From a checkpoint of a small transformer trained on Wikipedia: 5.48M parameters, embeddings untied during training.
Each number is 128 + 24 x the weight over its row's rms, rounded and kept within 0 to 255. Layers, rows and columns count from 0. The size above them is the row's rms in percent of the matrix's.

# layer 6 attention key, 224x224, rms 0.19, rows 14-29, columns 0-223
size [ 68  96  96 123  83  97  81  99  86 108 100 110 107 105 118 113]
[[142 111 135 141 135  94 125 124 109  95 102 115 135 122 109 168 118 107  96 140 141 164 134 117 146  74  99 167 116 149 111 103 137 125 113 163 100 150 102 138 140 115 150 158 124  77 126 132  88 143 129 135 101 100 133 125 134 128 137 134 151 201 113 132 158 116 128 136 117 111 111  96 169  76 126 133  87 151 109 134 127 107  83 109 126 148 114 149 126  98 127 133 163 122 121 155 143 131 138 115 123 124 188 104  88 145 122 157  96 126 138 107 139 128 144 153 119 118 116 174  80 159 123 156 144 101 136 149  97 125 125 173 113 104 109  96 148 137 111 157 103 132 137 173 172 120 147 131 137 144 129 115 183 114 135 116  99  99  99 120 114 105 166 144 135 141 133 147 132 113 122 127 123 103 120 175 153 155 168 132 106 104 101 107 149 133 166 159 129 146 151 159  58 170  81 114 100  89  92 130 125 144 112 113 103 108 153 163 156 114 105  76 141 138 172 115 154 151 126 132 155 103 136 128]
 [136 110 113 135 125 137 175 166 145 120 127 172 111 116 129 128 143 149 104 101 128 137 142 144 118 135  99 160  93 135 147 116 149 141 119 139 183 120 132 102 107  95 148 140 125 127 115 100 198 112 109 107 177  94 130 110 127 108 103 139 109  89 121 140 132 118 134 122 132 135 158 140 151 168 133 119 135 167 126  95 135 105 170 150  92 118 183 139  84 118 163 149 139 104 132 119 170 108 112 127 114 128 134 176 122 162 136 105 120 145 134 136 152 133 145  96  77 132 162 126 163 119 100 124  72 123 134 140  84 118 152 117 139 189 119 112  82 133 148  99 167 160 175  84  75 128 106 122 139 113 138 136 122 129 129  90 153 149 152 128 117 115 125  88 113  71 117 148  95  91 124 120 115 128 149 178 142  99 114 122 121  69 156  97 152 111 116 141 125 138 133 103 129 117 117 138 130 148  94 166 116 127 130 150 145 112 168 132 117 138 150 133 112 133 100 140 135 163 115 159 138 155  70 136]
 [152 139  85 142 133 107 193 109 138  67 113 158 156 144 136 115 117 165 127 148  97 115 157 160 142 125  96 165 136 112 162  95 137 137 141 130 164 109 130 119 125 109 142 140  77 137 128 111 183 116  94  97 156  81 104 116 137 160  94 125 120 123 144 151 169 140 154 114 160 110 153 125 100 124 101 106  92 127  81  72 160 110 147 141 113 139 138 120  86 138 155 149 128 106 134 133 108 126 140 164 147 136 121 132 130 126 136 141 149 146 162 114 152 132 148  91 148 109  99  77 143 142 121  88 133 124 135 151  87 130 120 170 127 152  96 144 142 149 107 115 156 136 187  63 123 137 142 132 180  99 140 134 131 149 158 101 122  98 143 122 101 146 126 106 133 111 120  90 128 127 139 146 151 138 126 125 140  73 129 115 112  89 158  96 149 150  85 137 136 138 117  75  87 122  96 120 130 154 116 135 110 145 162 144 156 122 146 113 117 180 165 148 130 136 124 116 112 122 155 161 130 145 133 123]
 [105 145 148 120 127 139  69 107 100 126 153  87 127 156 113 133 122 111 123 150 107 130  80 114 121 103 189 124 141 145 102 141  99  97 107 141  94 139 111 147 123 149  94 100 162 138 131 161  94 141 118 146  96 143 143 110 114 125 138 170 118 131 141 120 109 119 142 118 100 150 123  97 101 128 159 127 105 111 140 123  99 164 125  94 125 119 104 106 163 103 123 105 136 174 112 141 120 127 136 125 158 115 139  99 127 105 133 122 149 136 130 134 113 131 101 161 152 168  97 154 101 132 128 173 184 121 112 105 125 150 144 111 114  88 151 130 138 163 122 185  70 117  79 149 186 100 162 132 115 152  99 122 115 119 123 159 135 120 113 127 103 123 123 160 153 155 124 116 164 132 136 140 133 144 131 134  98 156 151 143 141 157  87 159 125 152 153 129 135 113 143 164 175 130 141 139 136  95 149 106 140 136 116 101  88 134  60 173 137 143 100  98 127 132 105 154 107  64 143 108  81 116 174 139]
 [ 74 105 116 143 119 165 114 154 145 122 111 145 171 106 146 109 133 121 117 137 115 148 109 111 127 134 143 148 115 130 158 151 123 135 112 139 120 135 109 152 166 124  52 108 124 117 166 152 122 182 169 132 114 107 153 162 118 159 109 125 110 137 141 152 147 123 110 119 159 147  90 106 114 120 148 105 149 115 138 135 133 180 170 163 138 111  91 109 142  97 162 112 149 110 148 156 128 179 138 125  76 119  69 105 106 144 114 124 150 126 147 110 142 139  99 126 129 138 120 144 118  85 141 100 142 121 112 131 127  49 112 132  71 160 114 119 114 122 139 154 122 103 109  97  79 138  84 130 127 144  96 126 124 124 100 114 142 155 124 136  93 142 112 135 116 120 160 155  85 115 119 117  75 128  99 125 106 126 130 157 108 112 118 112 157 113 117 115 147 129 137 134 189 113 138 110 137 176 134 118 100 168 151 147 161  97 158 153  84 119 127 118 147 143 166 140 136 119 140 142 189  96 131 108]
 [167 121 125 115 127 104 140 146 120 153 108 163 144 126 121 125 114 129 153 108 104 129 170 165  71 136 159 150 137 127 134 108 177 127  82 155 147 136 102  98 161 127 122 132 121 163 100 109 175 124  68 143 110 129 149 132 118 175 115 148 145 108  74  97 169 109 154 150  81  93 140 115 163 136 162 127 140 138 116 124 139 116 135 129  91 137 155 117 103 104 141 123 126  94 126 140 117 114 111 128 130 100  91 125 117 125 117 118 115 134 140 119 124 126 137 152 146 151 141 151 169 147 119  92 106 141 128 184 105 123 171 135 139 175  81 143 127 136 171 110 111 137 156 105 135 120 149  72 112 123 128 110  96 125 137 154  95 157 145  95 153 107 141 145 166 105 151  84 127 113 148 139 154 122 158 119 140  97 120 122 118 131 152  98 144 104  46 142 136 123 112 150 133 117 132 119 116 112 117 121 162 145 101 134  83 173 160 134 126 105 169 102 134 155  86 151 126 132 124 116  94 156  66 140]
 [102 106 127 102 129 152 154 166 175 143 127 140 103 110 133 152 121 170 116 160 114 142 181 139 120 121 126 119 140 139 110 154 109 106 139 115 132 117 165 114 167  89 128 126 122  74 141 131 120 156 158 127 100 153 155 131 133 180 180 111 161 116 148 137 127 132 141 169  86  94 124 130 119 100 118 136 114 153  72 111  85  95 141 110 141 139  97 132 108 142  99 104 172 110 128 137 157 133  99 100  89 132  87 112 105 146 127 123 133 152 145 170 158 116 106 151  73 116 109 134  85 155 144 117 153 128 158 132 122 115 109 156 108 131  88 168 150 147 145 122 160 127 140 108 148 115 160  98  80 138 121 110 149 132  98 136 106 120 127 123 173 141 150 140 110 153 153  98 163 137  96 109 136 112 139 125 106  95 173 164  92 131 100 142 132 148 138  75 132 106  86 165 100 142  78 136 115 107 110 120 111 125 134 116 183 138 147  89  99 147 142  87 140 113 169 121 134 145 123 136 124 151 125 130]
 [132 114  98 151 115 142 138 161 180 152 106 103 101 107  94 146 126 110 104 135 112 129 118  78 115 145 107 122 151 148 141 107  92 135 145 145 118 127 128  65 128 132 162 141 132 163 111  78 150 150 122 162 126 151 101 123 160 118 139 151 160 121  92 124 117 136 124 121 132 139 126 124 160 189 146 111 119 149 132 128 126 137 133 138 107 157  85 124  87  82  83 107 150 125  95 107 177  80  90 142 137 151 100 145 174  94 115 108 133 137 155 122 160  88 117 122 103 134  81  87 158 137 119 151 112 140 113 151 133 121 179 118 157 140 131 135 162 132 153 105 147 174 150 108 108 143 107 135 147 117 140 142 143 138 118 146 118 127 158 104 121 138 133 140  90 110 127 152 127 104 163 143 104 123 128  64 161 115 123 193 102 133 136 135 148 134  96 126 141 140 130 127 151 102 127 108  78 161 157 154 119 125 143 137  78 125 151 124 117 113 101 153 170 146 132 168 114 106 102 120 101 107  94 176]
 [ 92 113 171 136 103 182 150 104 123 149 164 124 183 137 148  98 113 131 129 146 130 149 134 132 130 130 149 120 117 135 109 149 127 139 107 127 179 178 157 126 196 155 123 106 132  79 138 109 152 116  88 152 103 112 112 106 147 100  87 114 167 161 128 127 111 193 108 144 131 121 107 137 106 131 134 120 179 136 132 181 154 129 111 128 116  96 138 139  93 110 111 106  90 132 171 120 137 131 180 116 114 112 132 146 138 110 142 134 159 145 158 100 127 125 133  97 155 134 110  95 149  80 105  76 111 127 150 109 122 118 123 130 141 146 151 150 111  71 131 118 116 121 118 131 129  95 138 141  99 115  77 167 124 130 141 159 157 144 125 140 114 139  96 102  95 150 114 119 118 127 116  82 147 106 144 145 133 125 139 132 137 145  85 122 149 162  99 151 190 103 113 138 165 130 120 122 156 127 123 157 122 149  97 133  91 116 164  73 131 113 104 130 100  93 127 154 128 114  80 138 120 121 120 153]
 [118 107 125 103 118 139  97  80 138 126 164 118  92 189 113 115 106  69 136  88 159 177 145 122 149 165 134 156 149 131  90 135 123 102 155 150 122 136 126 155 139 129 131 129 166 128 147 109  99 147 155 136 109 130 107 144 127 140 155 106 128 167 113 113 114 148 156 156 150 141 139  80 139  75 149 140 102 143 159 133 124  94  90 117 161 111 111 137 119 146 115 115 169 119 130 133 125 173 170  92 117 126 146 145  94 120 132 128 107 107 109 166 172 118 148 136 136 133 115 149  70 121 145 168 176 109 102 140 152 136 123 103 140 115 112 106 118 145 129 156 122 119 102 105  98 115 112 142 160 145 142  77 140 113  89 137 143 122  95 157 134  97 128 129 169 123 101 206 122 140 101 111 129 138 118 165 129 126 129  91 108 130 121 155 142 176 147 101 126 153 110 149  50 106  87 158 154  86 113 117 142 139 129 119 110 106 118 162 156 116 106 120  97 114 131 110 141 109 127 126 127 123 150 128]
 [109 126 171 127 125 119 141 134 101 115 146 117 126 145 156 140 134 125 144 118 123 125 140 131 117 157 137  95 122 117 118 141 114  87 122 186 131  97  94 133 118 119  85  97 106 149 179 124  97 116  93  93 132 139 134 132  92 181  90 167 124 142 129 124 138 120  77 157 109 162 126 151 116 103 147  97 100  77 102 151 144 139 119 143 165 104 161 143 109  79 175 104 114 131 108 139 142 139 137 119 110 168 153 113 144 131 138 129 122 148 159 116  63 138 122 120 124 141  76 157  80 142 154 114 162 104 117 108 123 137 103 127 105 120 131 112 138 124 148 100 108 114 123 130 118 101 143 166 116 114 106 137 148 125 153 102 138 131 119 154  73 125 174 147 124 166 142 140 173 114  83 134 103 180 138 156  94 117 145 163 125 166 112 123 103 115  73 138 160 111 151 157 134 123 141 120 141  94 108  95  90 155 166 147 188 131 142 143 151 115 142 160 148 137 138 141 129  93 139 176 112 115 152 124]
 [135 152  85 169 140 147 177 190 126 128 118 135 147  97 116 115 130 172 162 126 138 113 168  88 117 116  68 101 148 138 140  94 151 126 167 145 149 143  99 106 103  89 162 133 103 131 124 133 149 105 125 104 147  99 137  89 152 149 144 128 108 141 142 166 125 123 121 117 157 121 118 137 157 151 109  86 139 135 163 113 125 149 127 111 101 134 143 109 163 114 119 119 108 112 145 123 141 141 101 143 111 166 137 113 136 175 121 154 158 126  88 138 122 111 122 141 157 142  87 116 170 120 142 131 117 139 161 175 127  96 134 100 124 149  99 103 122 163 148  88 138 133 112 147  85 173 118 121 110 119 158 142 108 121 196 148  99  94 158 135 151 130 113 106 144 125  93 109  95 113 156 126 115 125 108 121 159  77 142 135  93 126 120 109 140 119  65 144  76 122 108 146 132 136 105 107 132 138 120 146 130 154 137 164  93 146 171  77 121 104 161  75 130 132 133 145 127 131 125 145 148 106 123  88]
 [ 99 116 163  87 147 121  87  99 131  84  69 140 111 144 124 140 133  96 115 137 167 164 115 114 178 104 115  95 107 124 138 111 105 153 183 119 101 148 126 134 126 125 151 115 121 109 148 102 107 103 182 133 177 160 112 114 100 120 155 135 114 108 157 114 151 130  88  91 155 125 122 162 166 154 167 102 124 187 172 142 147 139 110 123 140 114 134 145 142 146 108 128 110 139 104 128 112 156 112 137  79 112 159 129 138  83 124 124  89  96 107 126 139 161 147 101 141 113 119 137 165 128  63 154 137 135 119 131 126 144 105 151 125  94 173 115 144 120 103 106  82 145 103 137 129 126  79 141 138 115 111 111 144 126 136 169 155 151 103 145 138 122 104 122 127 124 165 154 108 173 151 139 174 109 114 149 144 148 129 114 102  62 126 135 144 144 196 122 147 125 115 164 118 112 113 143 116 119 156 127 155  94  92 113 113 134  96 124 141 139 137 144 140 111 146 133 115 119 170 148 125 107 135 134]
 [147 115 162 148 125  81 130 176 143 109 122  49 128 144 138 123 129 162 130 136 145 161  85 111 131 136 100 134 122 120 121 125 126 173 113 131 140 166 113  78 145 121 144 165 120 100 109 118 138 108 122 167  96 100  97 137  86 174 137 116 130 129 160 106 104 140 114  70 116 135 129 119 145 163 103 145 172 120  74 164 117  98 148 121 151 162 135 149 175 146 152 109 133 134 101 118 111 104 121 164 145 143 145 105 136 101 132 116 145 128 111 124 151 109 144  97 149 132 122  95 122 121 119 152 119 151 164 115 127  92  92 106 157 105 137 124  81 128 120 125 157 129 152  84  82 117 141 147 128 116 135 151 149 125 160 146 167 164 120 115 166 130 132  90 134 127 119 144 115 119 157 128 119  94 140 135 140 151 123 110 172  93 149 135 159 172 124 131 108 142 166 110 126  70 146 135 104 149 168 147 168 119 104 121 101  90  81  95 146 144 146 137 111  99  96 110 118 162 108 111 108 142 119 165]
 [129  99 126 100 131 177 117 109  72 150 147  98 141 118 139 146  92 179 136 156  92 116 128 117 116 122 151 111 107 109 140 145 120 122 103 116 121 149  89 125 121 144 114 131 144 139 136 116 130 145 138  96 138 105 150 144 138 136 143 153 157 150 108 105  90 156 157 183  80 132 139  60  99  94 100 105 138 154 102 141  94 145 111 128 176 156 110 145 125 104 137 114 146 138 100 134 164 134 112  65 159 127 111 126 156 140 133 122 111 145 167 122 116 142 103 126 106 147 142 157 114 170 130 105 153 151 102 112 146 137 169 102 136 127 161 166 119 146 162 170 129 100 134  94 116 121 110 162 135 185 132 151 124 192 117 138 130 159 103  88 104 100 119 154 133 117 102 105 129 131 117 150 171 145 123 131  83 170 128 114 127 137  77 128 111 118 118 139 125 154 143 135  98 151  82 108 134 122 104 161  79 130 169 137 157 132 186 118  95 108 147 101 131 140 122 146 122 111 111 110 125 102 132 133]
 [161 118 100 135 127 104 161 119 111 131 115 111 100 145 137 114 111 160 156 105 103 134  83 130 114 153 118 129 162 142 119  94 111 148 130 136 119 130 147 144 110 102 182 153 110 128  84 105 168 142 102 125 115 125 138  90 106 132 115 104 145 145 144 108 112 103 118 149 121 132 136 120 140 113 145 118 153 122 147 131 189  83 147 140  96 122 148 113 158 149 122 151 113 101 141 126 106  61 119 163 126 149 107 144 139 129 149 152 111 120  99 152 144  99 113 104 113 144 170 136 152 120 116 102  73 150 171 149 113 139 114 109 142 130 148  77 128 105 103 129 172 170 136 120 101 179 132  77 106 105 167 136 128 169 175 106 119 119 100 133 136 113 111  95 127 119 153 100  98 101 125 107 137  74 138 139 176 148 116 164  90 101 200 103 173 108 124 121 152 107 117 112 151 154 113  99 142 108 117 127 123 136 125 150 135 111 135 113 102 160 125  95 138 132 163 112 195 155 122  95 114 115 122 138]]
# layer 6 attention query, 224x224, rms 0.188, rows 15-29, columns 0-223
size [ 99 120  90 103 119  99 101 108  98  87 101  89  95 107  99]
[[128  94 145  92 134  97 130  78  93 118 139 138 115 138 150 121 127 112 129 109 106 155 144 162 135 159 124 106 136 156 129 168 120 109 111 165 126 125 103 133 119 126 141 111 135 124 156  97  94 120 126 112 159  95 106 125 127 126  98 127 152  84 163 164 139 176 129  90 121 155 142 117 134 177 134 161 107 140 102 103 144 142 160 101 137  84 141 130 145 119 126 127 171 113  97 119 152 142 166 120 119 126 127 112 101 130 108 148 133 140 161 130 133 150 176 142 115  96 213 135 112 120 111 131  97 115 145 134 123 140  72 137 124 110 137 102 158 146  98 129 111 113 173  86 148 123 138 132 138 108 142 158 156 137 133 134 137 145 153 115 131 122 140 103  94  82  96 105 105 130  77 107 168 118 168 141 160  96 147 146 140 119 150 132 157 150 122 130 152 143 125  91  67 113 136 157  82 121 119 181 110 130 158 166 126  93  72 128 118 126 131 176 119  98 128 106 147 116  94 184 136 129 122 133]
 [135 114 139 131 144 153  77 124 108 185 123 159 190 148 127 121 146 140 130 188 117 148 106 125 117  97 134 127 106 141  74 105  78 161 151 100 142 103  93 142 130 107 125 125 128 115 135 153 145 145 143 118 139  89 151 138 152 114  75 133 138 135  96 165 117 119 152 175  86 148 156  46  96 114 165 148  95 140 152 143 134 119 154 136 187 122 113 131 131 151 108 112 156 100  99 116 122 138 109 121 137 133 129 139 116 131 109 140 124 143 153 143 172 120  73 133 128 136 104 126 129 173 119 135 101  93 135 174 126 145 179 147 119  92 128 132 132 112 123 139 134  67 112 156 110 117 159 160 112 102 150 145 173 128  93 152 112 133 102  93  93 120  94 145 140  91 117 125 119 144  91 110 135 161 161 145  69 135 111 131 128 138 126 142 120 157 141 153 148 140 129 153 115 101  91 105 126 139 155 102  96 158 145 129 173 102 118 124 133 121 109 103 119 129 127 129 141 124 133 128 139 134 108 110]
 [126 154 134 138 103 135 162 137 140 135  95 129 107 139  92 117 164 129 153 153 131 118 126  51 140  99 111 108 108 134 122  88 151 128 155 135 134  92 145 128 167 121 101 137 141 108 125 131 148 143 127 129 142 153  99 109 106 151 154 134  86 148 181  94  90  82 138 121 117 104 113 115 145 163  82 142  62 120 117 157 147 116 142 133 117 132 134 148 133 126 110 136  73 133 157  95 129  71  87 176 119 136 147 142 138 125 119 171 130 115 128 176 142 136 107 109 122 159 139 107 168 131 127 123 174 110 129 148 146 103 150 155 122 172 134 141 127 131 143 109 164 148 104 189  90 150 153 151 118 101 134 123  78 130 134 105 146 115 146 125 124  88 147 138 142 159 138 152 156  97 162 110  92 110 118 132 150 183 112 140 115 171 149 120  71 143 140 113 132 109 136 144 155 116  74 122 114 116 150 100 166 126 165 134 101 127 119 110 166 120 127 129 109 129 114 134 127  79 125 127  99 122 133 118]
 [130 116 116  97 105 119 163 133 141 135  99 138 169 138 134 132 125 165 129 108 112 123 122 168 106 112 141 122  98 166 147 103 128  93 140 155 118 152 107 143 105 167 131 156  97 142  97 154  99 161 131 145 152 102 147 107 114 110 119 140 171 126 143 132 120 102 144 128 125 157 103 121 106 112 142 115  98 121  56 165 152 157  83  79  78  77  89 125 118 114 122 119 148 157 117  97 158 131 139 130 126 115 131 112 123 127 149 155 156 129  99 125 145 115 124 117 192 111  71 137 112 160 123 142 141 150 119 119 122 121 179 175 143 130 100 132 150 143 133 163 177 133 138  96 188 124  99 158 129 170 114 148 149 150 144 127 124 122 133 123 125 130 154 163 143 163  94 129  89  69 152 155 166 136 115  81 111 141 153  96 125 125 138 157 153 148 113 146 141 184 154 145 129 106 119 142 113 127 124 124  87 121 117 123 111  73 131 100 119  92  93 115 143 144 133 138 122 128  79 124 132 107 125 111]
 [161 149 107 144 149 105 125 140  87  97 149 122 153 148 145 114 124 118  91 167 101 140 141  93 186 113 110 145 157 120 150 183 152 143  89 106 118 133 152 140 170 102 131 130 155 117 104 120 143 128 130 102 129 136 113 142 129 149 106 131 175 148 156  94  88 172 134 104 138  96 137 117 150 124 142 136 152 105 136 142 148 129 102 145 175 163 160 101 128 142 141 159 148 154 121 137  96 131 114 115 140 112 117 142 106 120  95 107 132 126 109 124 131 136 118 109  94 125  97 137 148 121 129 140 125  93 200 126 102 142 113  41 100 112 111 159 124 106 149 102  95 167 139 135  89 140 127  97 145 116 124  90 148 123  67 130 107 145 127 141 164 115 106  92  94 105 118 119 157  98 127 153  54 111 117 160 173 161  87 163 157 112 143 100 145 134 133 110 135 110 158  96 139 109 144 150 126 106 156 150 171 135 121  97 110 134 148 148 142 137 136 135 161 132 109 109 133 126 104 139 130 147 119 159]
 [121 154 174 102  91 130 115  59 138 151 142 161 133 133 126 123  92  86 134 136 166  93 131 109 108 127 142 108  78 117 115 106 108 138 118 108 123 155 106 134 114 128 152 120 105 124 141 134 105 144 158 140 108 124 120  94 157 145 145 112  98 182 191 131 155  94 135 114 106 150  94 148 115 137 133 151 161 123 152 166 116 101 112 126 164 103 146 142 135 135 129 135 143 104  97 124 163 130 123 114 118 133 187 181 101 116 175 144 117 113 114 103 142 129 135 141 154 127 153 123 143 171 145 140 149 112 137 117 145 122 169  97 146 143 111 142 128 142  99 145 100  87 124 145  90 138 136 147 129 146  99 143 135 142 131  75 109 151 141 135 121 134 142  99  84 105 117 117  93 149  88 167 131 139 119 128 117 100 117 104 135  96 168 130 117 175 136 157 105 106 165 143 158 105 103 138 122 152 187 162 145 120  88  98 127  76 110 148 132 111 109 113 145 146 152  86 135 153 153  83 146 136 131  80]
 [113 127 130 142  94 130 157 170 142  76 125 112 114 131 129 162 139 139  64 141 121 127 134 137 141 136 109 159 134 128 151 139 148 183  90  78 152  83 145 127 142 144 158 162 101 157 108 116 102 125  94 129  74 136 104 151 110  84 124 163 170 119 159 115 113 154 108 141 127 117 124 107 163  80 120 106 129  98 148 122 125 148 122 133  99 152 130 121 117 149 176  99 118 188 109 116 123 145 113 116 152  89 144 134 181 142 132 124 125 112  87 145 100  83 122  88 133 143 112 127  97 176  94 134 116 146 156 169 117 171 124  83 114 101 120 120 116 126 151 131 113 193 142  92 138  94 118 111 133 143 129 112 113 136  77 146 120 131 112 148 101 150 127 129 133 137 126 136 147 109 154 115 123 113 120 101 127 140 126 117 114 133 158 140 160  88  79 135 113 136 115 133 129 135 151 172 149 109 144 143 128 102 142 120 149 146 122 127  97 112 156 151 153 134 122 159 133 125  90 130  69 139 155 189]
 [138 127 134 144 105 142  99 149  90 140 119  90 113  98 103 125 115 109 137 132 183 148 122 148 109 138 132 198 133  97 141 165 134  98  81  91 104 124 161 150 145 135 156 107 111 141 129 117 151 120 139 128 132 165  93 116 173 114 108  51 135 133 146 121 153 153 157 123 138 123 128 168 151 134 105 115 119 145 126 100 107 139  88 122 123 113  99 130 105 131 146 145 109 143 123  87 108 120 159 138  92  96  96 111 144 111 116 122  96 168 171 127 105 128 105  87 155 142 168 153 136  83 148 104 120 128 127 105  99 154  77 125 143 135  87 159 157 102 130  78 137 124 110 113 155 157 166 150 101 123 140 189 118 121  92 122 167 136 146 147 144 116 117  81 138 121 136 114 130 112 134 134 137 144 131 108 116 169 143 165 121  96 152  82 173 143 109 113 102 116  97 157 116 125 168 133 151 143 155 114 172 133  80 142 128 104 140 160 151 131  99 134 165 115 119 136 141 141 121 119 109 121 158 147]
 [123 101 138 161 104 112 143 138 156 142 102 111 106 148 138 102 161 110 146 127 109 170 150 132 165 147  90 132 164 116 163 146 136 148 143 137 150 115  92 145 169 107 138 142  82 151 106 137 151 118 140 117 203 121 109 145 120 151 175 126 121 118 137 113 121 102 125 112 132  96 155 129 138 121  95 146 122 138 174 136 135 114 151 100 161 108 130 119  76 159 154 117 130 107 116 134 128 121 117 137 102 143  96 133 145  99  84 123  91  93 158 152 124 127 148 105  83 106 116 121 180  81 127 135 129  91 157 137 106 113 114 119  92 180 130 131 162 152 123  88 146 164 139 138  86 134  98 163 112 133 122 158 100 136 162  70 120 167 169 128 100 102 121  97  86 105 180 155 116  96 110 147 102 165 135 100 156 148 120 138 118 129 156 142  99 158 109 100 149 120 138 162 100  92 120 106 109 147 136  91 104 123 139 158 159 123 174 103 137 102 132 161 136 137 122 139 147 143 139 123 125 127 140 114]
 [122 131 130 113 190 127 106 131 138 139 107 178 129 143 144  89  88 132 118  97 129 107 131 129 168 150 164  98 135 109 136 104 149 145  96 109 108 134 104 161 183 117 119 105 158 111 145 108 121 135 137  94 149 107 154 102 154 178 141 128 133  99 137 113 138 140 114  89  99 161 136 161 128 201 107 122 136 136 186 111 121 106 149 115 121 135 162 114 151  91 127 101 129 122 113 127 108  62 138 119 170 118 118 125  86 164 111 179 117  89 138 125 113 151 121 154 126 109  96 146 136 136 160 135 131 135 153 163 129 154 167 114 128 137 126  88 148 109 140 133 144 103 156 118 156 160 133 128 124 133 156 140 122 124 108 123 117 103 160 110 106 120 166 130  98 108 165 155 143 121  83 120 164 135 123 145 109 118  82 121 138 144 157 100  91 113 117 117 117 110  76  89  92 146 125  94 142  83 146 104 101 103 115 165 134 123 115 117 121 110 131 134 108 143 135 149 124 161 198 106  95 143 148 137]
 [ 98 153  84 145 180 156 110 121 154 188 145 144 148 140 122 109 128 116  98 134 155 146 123 118  99 130 131 114 135 138  95 104 101  96 158 122 137 129 123 126  74 147 121 145 122 128 151 152 110 148 169 107 128  99 148 151 159 131 148 116  74 109  86 134 142 103 140 134 136 103 128 134  66 110 118 111 115 151 154 147  80 101 186 124 148 103 100 119 133 129 116  84 128 134 176 130 162 131 110 104 154 143 127 109 145 146 160  77 165 151 132 145 131 103 114 117 111 116 122  86 122 155 121 105 121 108 128 122 127 101 120 129 111 135 164 129 144 178 148 135 134  98 109 138 130 153 114 118 145 160 130 115 114 133 102  93 132 139 141 118 103 153 111 154 109 108 109 138  90 163 126 165 154 137  92  90  90  99 128 104 113 159 112 153 156 143 149 158 106 125 174 168 178 102 106  80 119 157 109 101  98 174 106 128 171 114 159 132 132 144 113 171 105 123 138 125 124 141 132 105 173 102 125  97]
 [131 122  78 116 144  77 139 136 119 130 139  92 110 142 130 111 164 146 143 140 148 115 162 124 127 160 158  75 121 157 151 101 127 155 119 149 155  92 144  86 152 153 107 134 168 153 129 123  93 147 100 149  91 161 106 146 147 149 124 102 105 130 142 123 132  86  81 130 120 129 143 125  88 123 130 128 121 134 154 125 149 148  86 176 126 118 113 133 137 170 116 116 114 113 124  76 174 143 137 150  52 174 130 116 105 163 178 115 161 130 110 130 115 109 108 155 124 133 124 136 117 134 104 107  95 152 104 129 149 163 110 104 128 137 148  97 175 151 167 146 121 166 111  73 124 142 134 108 158 118  88 116 100 140 136 113 139  88 160 126 155 163 128 129 116 159 104 107 141 124 138 140 115 126 121 125 130 114 133 103 141 144 141 103 152 127 144 104 109 125  97 122 102 130 116  84 169 137 116 174  57 152 155 119 142  81 158 140 131 108 141 104 114 119 134 133 132 120 178 101 116  96 147 113]
 [132 136 135  88 121 122 101 122 132 134 127 123 157 118 159 166 116  92 105 135 111 124 137 122 122 138 116 155 129 112 139 135 131 129  89  78 135 106 149 159 111 127 115 132 140 111 155 116 142  96 149 166 150 173  70 139 149  91 141 138 111 150 130 139 168 128 165  85 153 144  95 124 129 114 130 157 146 129 132 132 116 134 119 141 117 135 139 115 131 147 178 127  90 100 145 129  93 116  93 146 158 122 101 105 142 106 139 106  94 123 132 137 130 130 156 134 122 165 131 140 126 122 126 146 125 154 115 125 124 137  85 151 211  94 116 176 161 183 110 133 128 144 135  97 141 138 125 115  90  72 104 112 153  90 136 115 149 111 155 187 134 122  98 119 141 165 144 104 158 148 147 123  86 108  96  95 133 153 155  69 164  95 118 142  84 103  88 125 116  85 130 176 109 119 145 128 124 126 152 133 157  69 105 136  97 157 132 119 154 159 154 102 123 150 110 132 153 163 140 129 130 118 170 137]
 [130 115 120 128  89 157 103  75 114 108 116 127 111 145 142  92 141 166 107 149  99 129 142 106 135 152 133  87 102 101 123 139 118 153 108 150 120 172 128 127 142 125 128 154 143 118 160 119 151 134 108 145 135 105 111 143 110 150 161 167 152 142 135 132 146 152 146 126 117 132 191 101 140 142 122 157 144  99  93 120 116 168 151 130 149 134 145 137 150  99 157 134 132 105 113 114 129 117 140 103 108 148 118 123 126 119 148 186 114 146 176 181  99 140 139 170 128 122 115 197 160 100 153 109 156  87 107 108 172  99 119  85 146 109 137 125 122 104 149 155 116 104 140  82 167  87 158 111 100 113  97  97 128  82 126  86 149 152 124 176 123 161 135 118 115  88  95  91 119 103 109  55 143 142 152 144 133 145 145 122 135 143 104 100  75 129 157  76 136 119 121 148 166 108  98 126 169 120 109 145 139 108 156 144 121 137 113 129 137 113 143 143 149 116 114 150 119 124 121 113 169 122 131 117]
 [137 103 141  89 143 120 140 143 131 124 107 191 136  70  65 146 119  96 140 108 115 129 115 126 163 153 128 113 130 143  91 104 181 163 157 102 118 113 140 174  98 143  99 122  79 128 101 181  99  85  85 125 124 172 161  82 114 118 138 125 121 139 147 164  99 102 115 105 123 123 102 150 140 130 132 121 122 130 129 148 152  97 127 111 107 141 108  98 102 126 169 135 145 129 134 122 158 160 105 128 115 108 123  78 120 119 167 114 126 101 170 134 141  96 113 134 162 132 157 101 108 140 105  96 121 122 128 156 130 121  96 137  97 121 113  85 120 144  85 129 138 104 114 170 145 117 137 164 148 141 146  94 108 126 138 130 176 132 119 146 139 166 124 126 149 161 144 147 111 135 126 126 128  86 114  87 136 109 137  87 111 146 155 128 149 145 134 111 164 137 150 112 181 136 141 134 149 187  85 131 125 139 124 119 157 117 144 100 163 150 142 107 149 143 117 156 149 129 149 132  99 141 134  61]]